config.toml
n_head = 3
n_kv_head = 3
d_mlp = 768
attn_scale = 0.125
tie_embeddings = true
init = "normal"
init_std_up = 0.0509
init_std_down = 0.00481
lr_head = 0.00798
warmup_steps = 200
seq_len = 512
steps = 4210
Each number is 128 + 24 x the weight over its row's rms, rounded and kept within 0 to 255. Layers, rows and columns count from 0. Numbers have three digits each. The size before them is the row's rms in percent of the matrix's.

# v: layer 5 attention value, 192x192, rms 0.25, rows 5-63, columns 96-143
# o: layer 5 attention output (transposed), 192x192, rms 0.25, rows 5-63, columns 96-143
# q: layer 5 attention query, 192x192, rms 0.291, rows 64, columns 96-143
# k: layer 5 attention key, 192x192, rms 0.269, rows 64, columns 96-143
v5 101:177163132122140104118120139120124091138153141106140122100095181146128140180167079113158122169111143157149099110133122191148139126119131153127074
o5 099:117163142133113162098153116155137114132149141119133131166116086119147129146138133146090104119120101105155155148191098134159092132086082144115129
v6 103:107152140140111115121092109164133117086160111111092139133126096135180138118097094113140142091150154149127137181126146115110201152162120145121112
o6 100:110155101110094152110073142129100159081152141143145141122131095107158147081123105147128118142108149168140139175149133152136113131100105127170127
v7 115:147144135088126103130149089136138106174138092185125141131140071091127117148112111130130135168075118156079096117140121118113119116145102115120124
o7 110:130131114115138108118123125186107120110128142143129116140123144124099153149133144154113165159127109155138089130168131090119137158130132148155106
v8 123:089132128158119109121146167141115103144130147098091133150127146130140135150113111131087133065143141125102113136133135131097180154135114134173070
o8 106:100121084182123142090114121159179120150130147141095135113157097146155139085176127109103137098127147149094132131134119111081134154091137131120126
v9 099:147142150163147155117195129134117104122142132111118125105138136163168102164174133123088139117139125099119071117159158135115119177089080137121154
o9 102:124111133118118152114170119137104111114147141157144116137087112102164142121128167112101086145113128087087127114149105081103123136129145118103135
v10 106:131104146112083136122134145161150148130126155134137120117126111134113084118100070122171111139135119075112209157123115131116132161188127121135121
o10 097:132155109141120142137091138075138102152117148106106139113143141086152147143078109120160158131137134124157127147124154117156200183107134147142120
v11 101:168155159145141109131094130095135110128110121144114147102132143146116109081122108129134080152111124120128128149093178169145094148121116115145144
o11 096:113137146113118119121149135137116142115135142150148112138116086142101074078111103148146103117130098080089210094100131144125137132110118121111146
v12 114:124165155135115101092065146090112117139145096095116117132113089140176118133084134143109122144120111139103126142158156110124113168126130117146149
o12 102:108102123133115136149112134080137133142132089103159159147153118154118113146116162132107122139126118133089137145070116128123128131128132155069138
v13 111:190097124074141135142112113169114144111127159130122145164132102160146103165174097132101105125127104141155115155106106098110130115125145089147191
o13 107:107130105143143094119130142116125118093132156104158120103109120172125076109128090098109115161129100116118085180132144110145118130070132181145126
v14 114:093120163098127141129132142114093177142143141135155150156102097138120120142102150128114118125147106120147088160099109120181125164087118124167140
o14 104:103123129127122111097123116137149152142121164119106137124126104126159162091099135150099101116066164138156096135149149169123126137157123080124152
v15 100:106162112109120156134134125123094155139143089114091087154100106129143145091111158137147124121178132173146108104143149142114141094153131119125192
o15 096:145105141143119130149085095109141136190123102115144126146140145111127093085138137101134113140145162165123134158095150142170107142170149117122175
v16 106:145108133122155143130081157175142138171135118132175109107133097139109149150137142135141119104119096149135126157131168138131133128090087145113091
o16 105:100148139171169125129098112150111139088116124145113145155158134122152143085148117150141144146166093152139146153080113130115132105164125142065130
v17 113:110101114170113104138118155129084138140128155129109097097173154106143129147133136124105167101145143148137116124105143151131137153147102108123125
o17 100:130123107096154121143103110107122118141137147153141101110132123109151151121131135120102127144129163158125103134119134148137136099095136078139120
v18 103:142092110101104153108107135172117132124106137114100136094135146097107095109137146140091132151120090180143086153117173166146112132147147125089109
o18 099:128169076158091086151133099090105124106081087187121134135099118126119127114128165105092133124135141113116159140096168155139085105135123119124142
v19 115:133099145119143168133070101106144076104119127151137130151096081133144141137112160147132145137096155149121157120133109100132109173125189128179131
o19 111:143141157110132146138130133108127138181107145144133153122119171137097103131124102173138118180136115124174124145147149119137139143133149114090164
v20 102:112121132155149104139130133126138106127102146109144108145165160146130090102124106153125125160120120071122142089108124102147119168163148155134147
o20 104:108144155095111130171151172153115141147134164122149104139160120083150149129135140142107140141099153110133125119109143161112121125131096147125147
v21 105:139154186158085140152128119127124142128127125155140119172119097117147080106132123135169145097071112106104134112132094102158127129114147127100128
o21 094:164105151103087111161145046097105081145141148153130146092126113150126131120131131161162151118124093127174143086158108159120119099138112112175095
v22 112:139111131113151111137146098105141104118131128101121130064138095089124116145165077150120167078101113176149143115123150162120160129110132175140111
o22 102:102135100131099124144125134150128089127126060080097122097119091107143114137143139125106156136155105096170104112113133114156162126085161150140125
v23 111:127149174128174161150080140121111112145113132137150102109118134111107167136112154124101153151129137148118136116124129129119149163133099127153088
o23 105:127135127082153174101146086180115115115143139104068146155125137125150119089138133118120128158113109133100118157088140121154155112111101081081132
v24 106:151146146129113131138102157131105108171161139130086141178073153096108115117133093143164140138130145123136048130128104140128131122139107133115132
o24 102:167090138156136175093140141104149123149126105150160152163145056121114125144112144137152160115126174123123158120134155126121078136145101123142138
v25 103:139152137110126148074059089114147147118145110159103117172121105173107158149139161143123137112146120133132122078144124143110120137125154160152150
o25 102:179149085146137102105111142181117131162134141155143110148131124142115124104102134094189117145125111168102137132109123102137159131148104149187116
v26 107:087166107173134107157063156103141132144149136074126135129137149135132174143118150119114146138108168133095094096140121108142135128131129115151105
o26 105:103157098108112128122133159126128155151153135113143073115145120123106148093112137125123081131103163120129133116130096154164140132125102145153149
v27 103:153092118116137128136099115138127093163126137108123160125138121195120110138121130094138165085109121147117156149137133098118140099159087126129098
o27 100:111114112087133122115106159168107109123140174168103122117169114169129111113130119125122120147143152126129116117113143110134102128123132151100113
v28 103:163144089149138141140099137124118135155089137154124146160118133109164132104166138132096105103118166140102145132138152149060146153134126123125138
o28 103:124135120113133132100107107111135059145126072126123107119113157108139114149158113152125135085172151124135143146132107132156110106156148099139145
v29 101:116167138174161119104116116079115150130124107132155132128062102130108137163149117121129145166137145113102126100140125143131162081140150145119131
o29 095:135124129160095118113136148136150138107130125110127128097095176159157155142122098105067119134144146095141142094138143102112129154164145109164150
v30 109:146133122137165103111164113123165130126134131098134167100148150184102055156142162142137088123173139094100146160154113113111142124131119128086120
o30 104:097129122132115119168149133140135157104132134118160115079142161168135152147130158108167103080111114090140111104121110105124139125153149120116083
v31 106:133078140074105139118134144143120116148092102090112139151084141118168134138091115108117118119117104124133104145147152115108180096156119095134105
o31 106:181124108115166174116107120128137124158166115116103148078147095133138135096112133068151140127163153131162144145098109150120143114094108095132140
v32 106:138114134125110105161112138180129111097141116136127126160099106121113130109149175111103130161130114129141109160159135121097115104070126158139079
o32 106:080140130150097151206138138145115123138123185109126126119096117133166127109146132094145094146104129103160125131161130156140127142152102123122148
v33 110:123134129141067130135075147164110125124126105101107120132093140150137140120122089123185141127136095173124131102149137149152112167133114141160114
o33 107:181126132142111115135113106151140151140144165101161176112173145179130097128152103095165136153111125131135150062131162121161139106130072106112121
v34 117:148145141138099114107143074148112154147101128133158112155089129088162142122146142120131142156120095135116115129166143140115133169101107158151183
o34 101:149138108124165101170160100130160087148115143143116137151087114147121138124140101097118140078095180126101092180153138109126091144130085139121141
v35 108:176132140177123124148127160174138153154114109115146142145155148131118159097116182142129168127129044138150147146129102167087129139098114099127098
o35 105:118129172148145146114083153137133109111130124125082130094134119128119156117075206139109110107132096171089154113102121158147071137120127149125138
v36 099:132116094109128086110113143150160116133163070142102128146145115178112127130137071104110066134110119140114124121132138117119136132143136112151108
o36 095:109163104179145120093127149101141169139183115079148101134158151151135106158128142124175133134121149175157172088106144149139133125102095120124083
v37 105:122119156133161134145100130168151102117109176124119136104158114108157134130112116127130137169151114167081141157079121142132129147081108142122135
o37 101:103153157104133151101140141091121122079125173096124123126140104135144118120141153186128161130089108121089142142099072121134147120125118059106149
v38 106:149127207127100137142124137072087090119125112112142130085121098145134118091128122141126134133137092145136108152102114102169131132108119140133095
o38 098:137115119134111171124138129101122127126163158110112100112109120107151129110105112154079175119114083123100151148126159110115116148135133102175169
v39 100:110104119109131115120153117142118129113112096134149151190149142144137150129118095066117108121097156123128099109144125111078142115202133128120110
o39 095:080146087113116146139125136173160105121126111108141127119126104146138100124120165079147144108157143147094099142107138125137124136180137140107098
v40 108:132087137117137138193148153107157062114145125091136120167140108139154142076122112139119106135175141119137158144143141125125147098179134094126114
o40 099:104146158142127123134118204096140146108137111113145091117135138087104120113187119122157133146124161119119145156142104133153134155112113139153137
v41 104:097153163095122146146133127128097141164127127133091129154176137123140102123132141102112127160112151123129142101118127147115124160115153166112117
o41 099:117141127116150104112125087104104131136106112090138101125138130139093082117124133122120151128100135132124126133156124135121122104163151114123123
v42 111:129110127115152088136142124133129114106145120099118123129131098114112123168104098168095117121130150090145131126138121170104123138106124139131154
o42 107:149157112134118100097138134117105108121143055114122152102100125080142118117110125098142116130135064113175104152128128124117160168123116135105154
v43 104:134127131122076177132132152110143165140134154152081141123158122102146169155138142096163143083119137112088147146097116160155132136154161115141110
o43 105:136168144170098128106111088102089171146119133128124142124117157115125115108137097121106123125122170176094078139144157202145139121128173106133150
v44 101:133140124124100129148120159093137095144166121140080106135154158148133091113106097112113127134117098141121111119106124081116099157138137114164149
o44 102:152109099179095158096151139082108118154116071134134121098117116126129097124110119161135116095102123150118145100145113112133153118079120152127143
v45 097:119133186097134137148111134115121148092155126114151150135099082064113106145089137161128183153134138138138137126129091144135129132136156112167089
o45 094:139113131148118101141128107125129152147126137102137143092122101119133094145152100105149127135131118143125127146101161133143151166125147140119124
v46 109:120122128156103118099122076079126111117092131123158122096125141129128114144146141092116112136141091108124115097130113137112123104110139129089120
o46 103:167132094116149120126113138134091192160112137169188154073115110125136124152133139137117151137104060146145132121121111105112095124127146136088174
v47 105:113103159124146094129094135114121059123159129137092179107121113149148089096088112090121088130118119109156138150122084097140138145109126117143126
o47 096:112148097138094129128144116115154126088130133106135156143112083119133087143103156107135093145134154130107129119141110147108179105132128113186129
v48 101:133149096162110156184162115155119097119150113124146107157128149121141118092129109109099115114140122140133122111133126136081043106162142139106134
o48 096:140129130132098106120137122140164088121142115167141102121146130132140092100109140118070132163148143163108132106130109141089142113117108178114140
v49 113:097117136155129155122096183130187154131165120110137112147092131137132127146137107132094142155125136098155143126160103123157137142155141081143087
o49 101:107116113134123111133108173175111157162124148123115110118128154114089130147172088154110136147088139134161142157129126180117138107107145134162136
v50 100:136127134133111126115094151132076176151110131153156120124142161138151127115189136128164093060104116076128169135119141105145105145151106117104107
o50 101:128104105114182145123106113157106101119125125171112118148147087139153111165115101153183154094112140108085114085111140135150120132129128108120099
v51 104:138123094151111165163102107167131121084114109113113102104166163114133131176118129129151160107148175122106091165116122124138095126147112131063112
o51 098:133168126097147123125131118095130156121139145156173156106077123130117147157117111091148119142140130118115154176168116114162076098097142120113112
v52 113:086185140164114141087113118111121123147140127126063140155107138135134094116074104164130147122070107110164152129120123086172189111121158121124096
o52 101:144131071103134149089048106121109088126143132121104122132149145125120143118108140137127109129111174162182133130129139107100136072153171151138147
v53 108:080090176097108154183115149091129134128100147141127135078133098098122111171100130141114135103091116140081162122163161127143143113118141146175150
o53 104:154139122116129131137107098145099131084163137083084114133136130130092141161117148109145146098117171110118127182118122107114107158091156115121164
v54 101:101140165177093126126116156151165120124155119085090108092144076134154173185130100128088118182119104114146101146152144137115102134158106122122117
o54 101:121126070167151136137137132169127147138132134117133142122099167117121099112085114153081134135136112129150126145120126163062093098087165123084094
v55 108:168146160171097148121105087126103125112127115125146134125111135117121124135127090144137122148148114080132123097116162128096159147123133095159095
o55 104:124137137131139119187138142153125139186078130105122064141127094150190093113114148149139134101095110158101156137154132150102126122182123181142100
v56 109:166135152107147083177146114127142114130109092142128155134089115118118146139115152142117151151132138142093128112136116161089163117130145091156130
o56 095:142120102117099108135143162138153087112146119096120111088150141123146138126158122120116155119130126121082155195134128128130129137143151151128136
v57 112:098074130150096152127164141143165124122118141109141114098107114132142140129112118157139148108141109116097071212083114100115159124105146085136148
o57 102:151123113099144145138111133116154115121140165147122162118147083116170132110138096192136104125105073131117113114115082143113150099110122125135136
v58 108:123132134119143117112113127132092104140149110153133140120149114091153165178135103128136117117133133091133166147134113122141155125137118096128144
o58 106:145138152129125123136121074147152120138119164146140127166078124112163093131131142118097139101145143132139118078118095090147118150119122131103088
v59 090:106119140112095124143119110089108111133084161123087142105153114155136101110123080138163169102133118143104117133119135112119105162130122109126109
o59 092:118153099173140125138125122124115101075118107116144114116145135168130131119148178125101116123144129136113159120095134112121116150082136126131098
v60 111:132123113102145151054144144101127087170138141148131149142137159136107082149119123118103133156165129186134131119103112111160096104110127103094152
o60 105:112171177099134120069144145128140181100083122107157119102130115101125098153112153119071134121164062142096120103167098117139154120117090110169131
v61 099:166096114167130160139174084122127118153165114196125142140140159119167123111128133088126141107132121121120089130112140159133112139130139116104138
o61 099:150149146143154134098143118151148117173145156139163120097118087170144124105102119118133166115143138174137155139138114126139134161126170111143108
v62 109:164137131137147129117153145163151165139118164127113136132141141156172146077145129129116126136143104068131157100126116089099125100133140142164136
o62 103:118099116144124125091113136101179129133127188122141124167104093136147104129138150141143100147127135090132103113112122151112150152150115148121175
v63 119:123132137143143138138121122088124100119116132082121148098068098141135119111105101149146105117134124122153179118128164150187147120123123162120109
o63 103:112130104085115131092124121085091126153111095121120137125119122102121095139139119120138116166128131116134147136143109103169079109177130159122164
q64 085:107105146126138104184152134119113147136136102128089101132150155114091147134148139137133127137130106174117139123115140112153149130119104122109075
k64 082:147099158141107153154105151130128114141098125124149096187136135107124101113112070115134141163130116137107152156088123146064094128111110121142142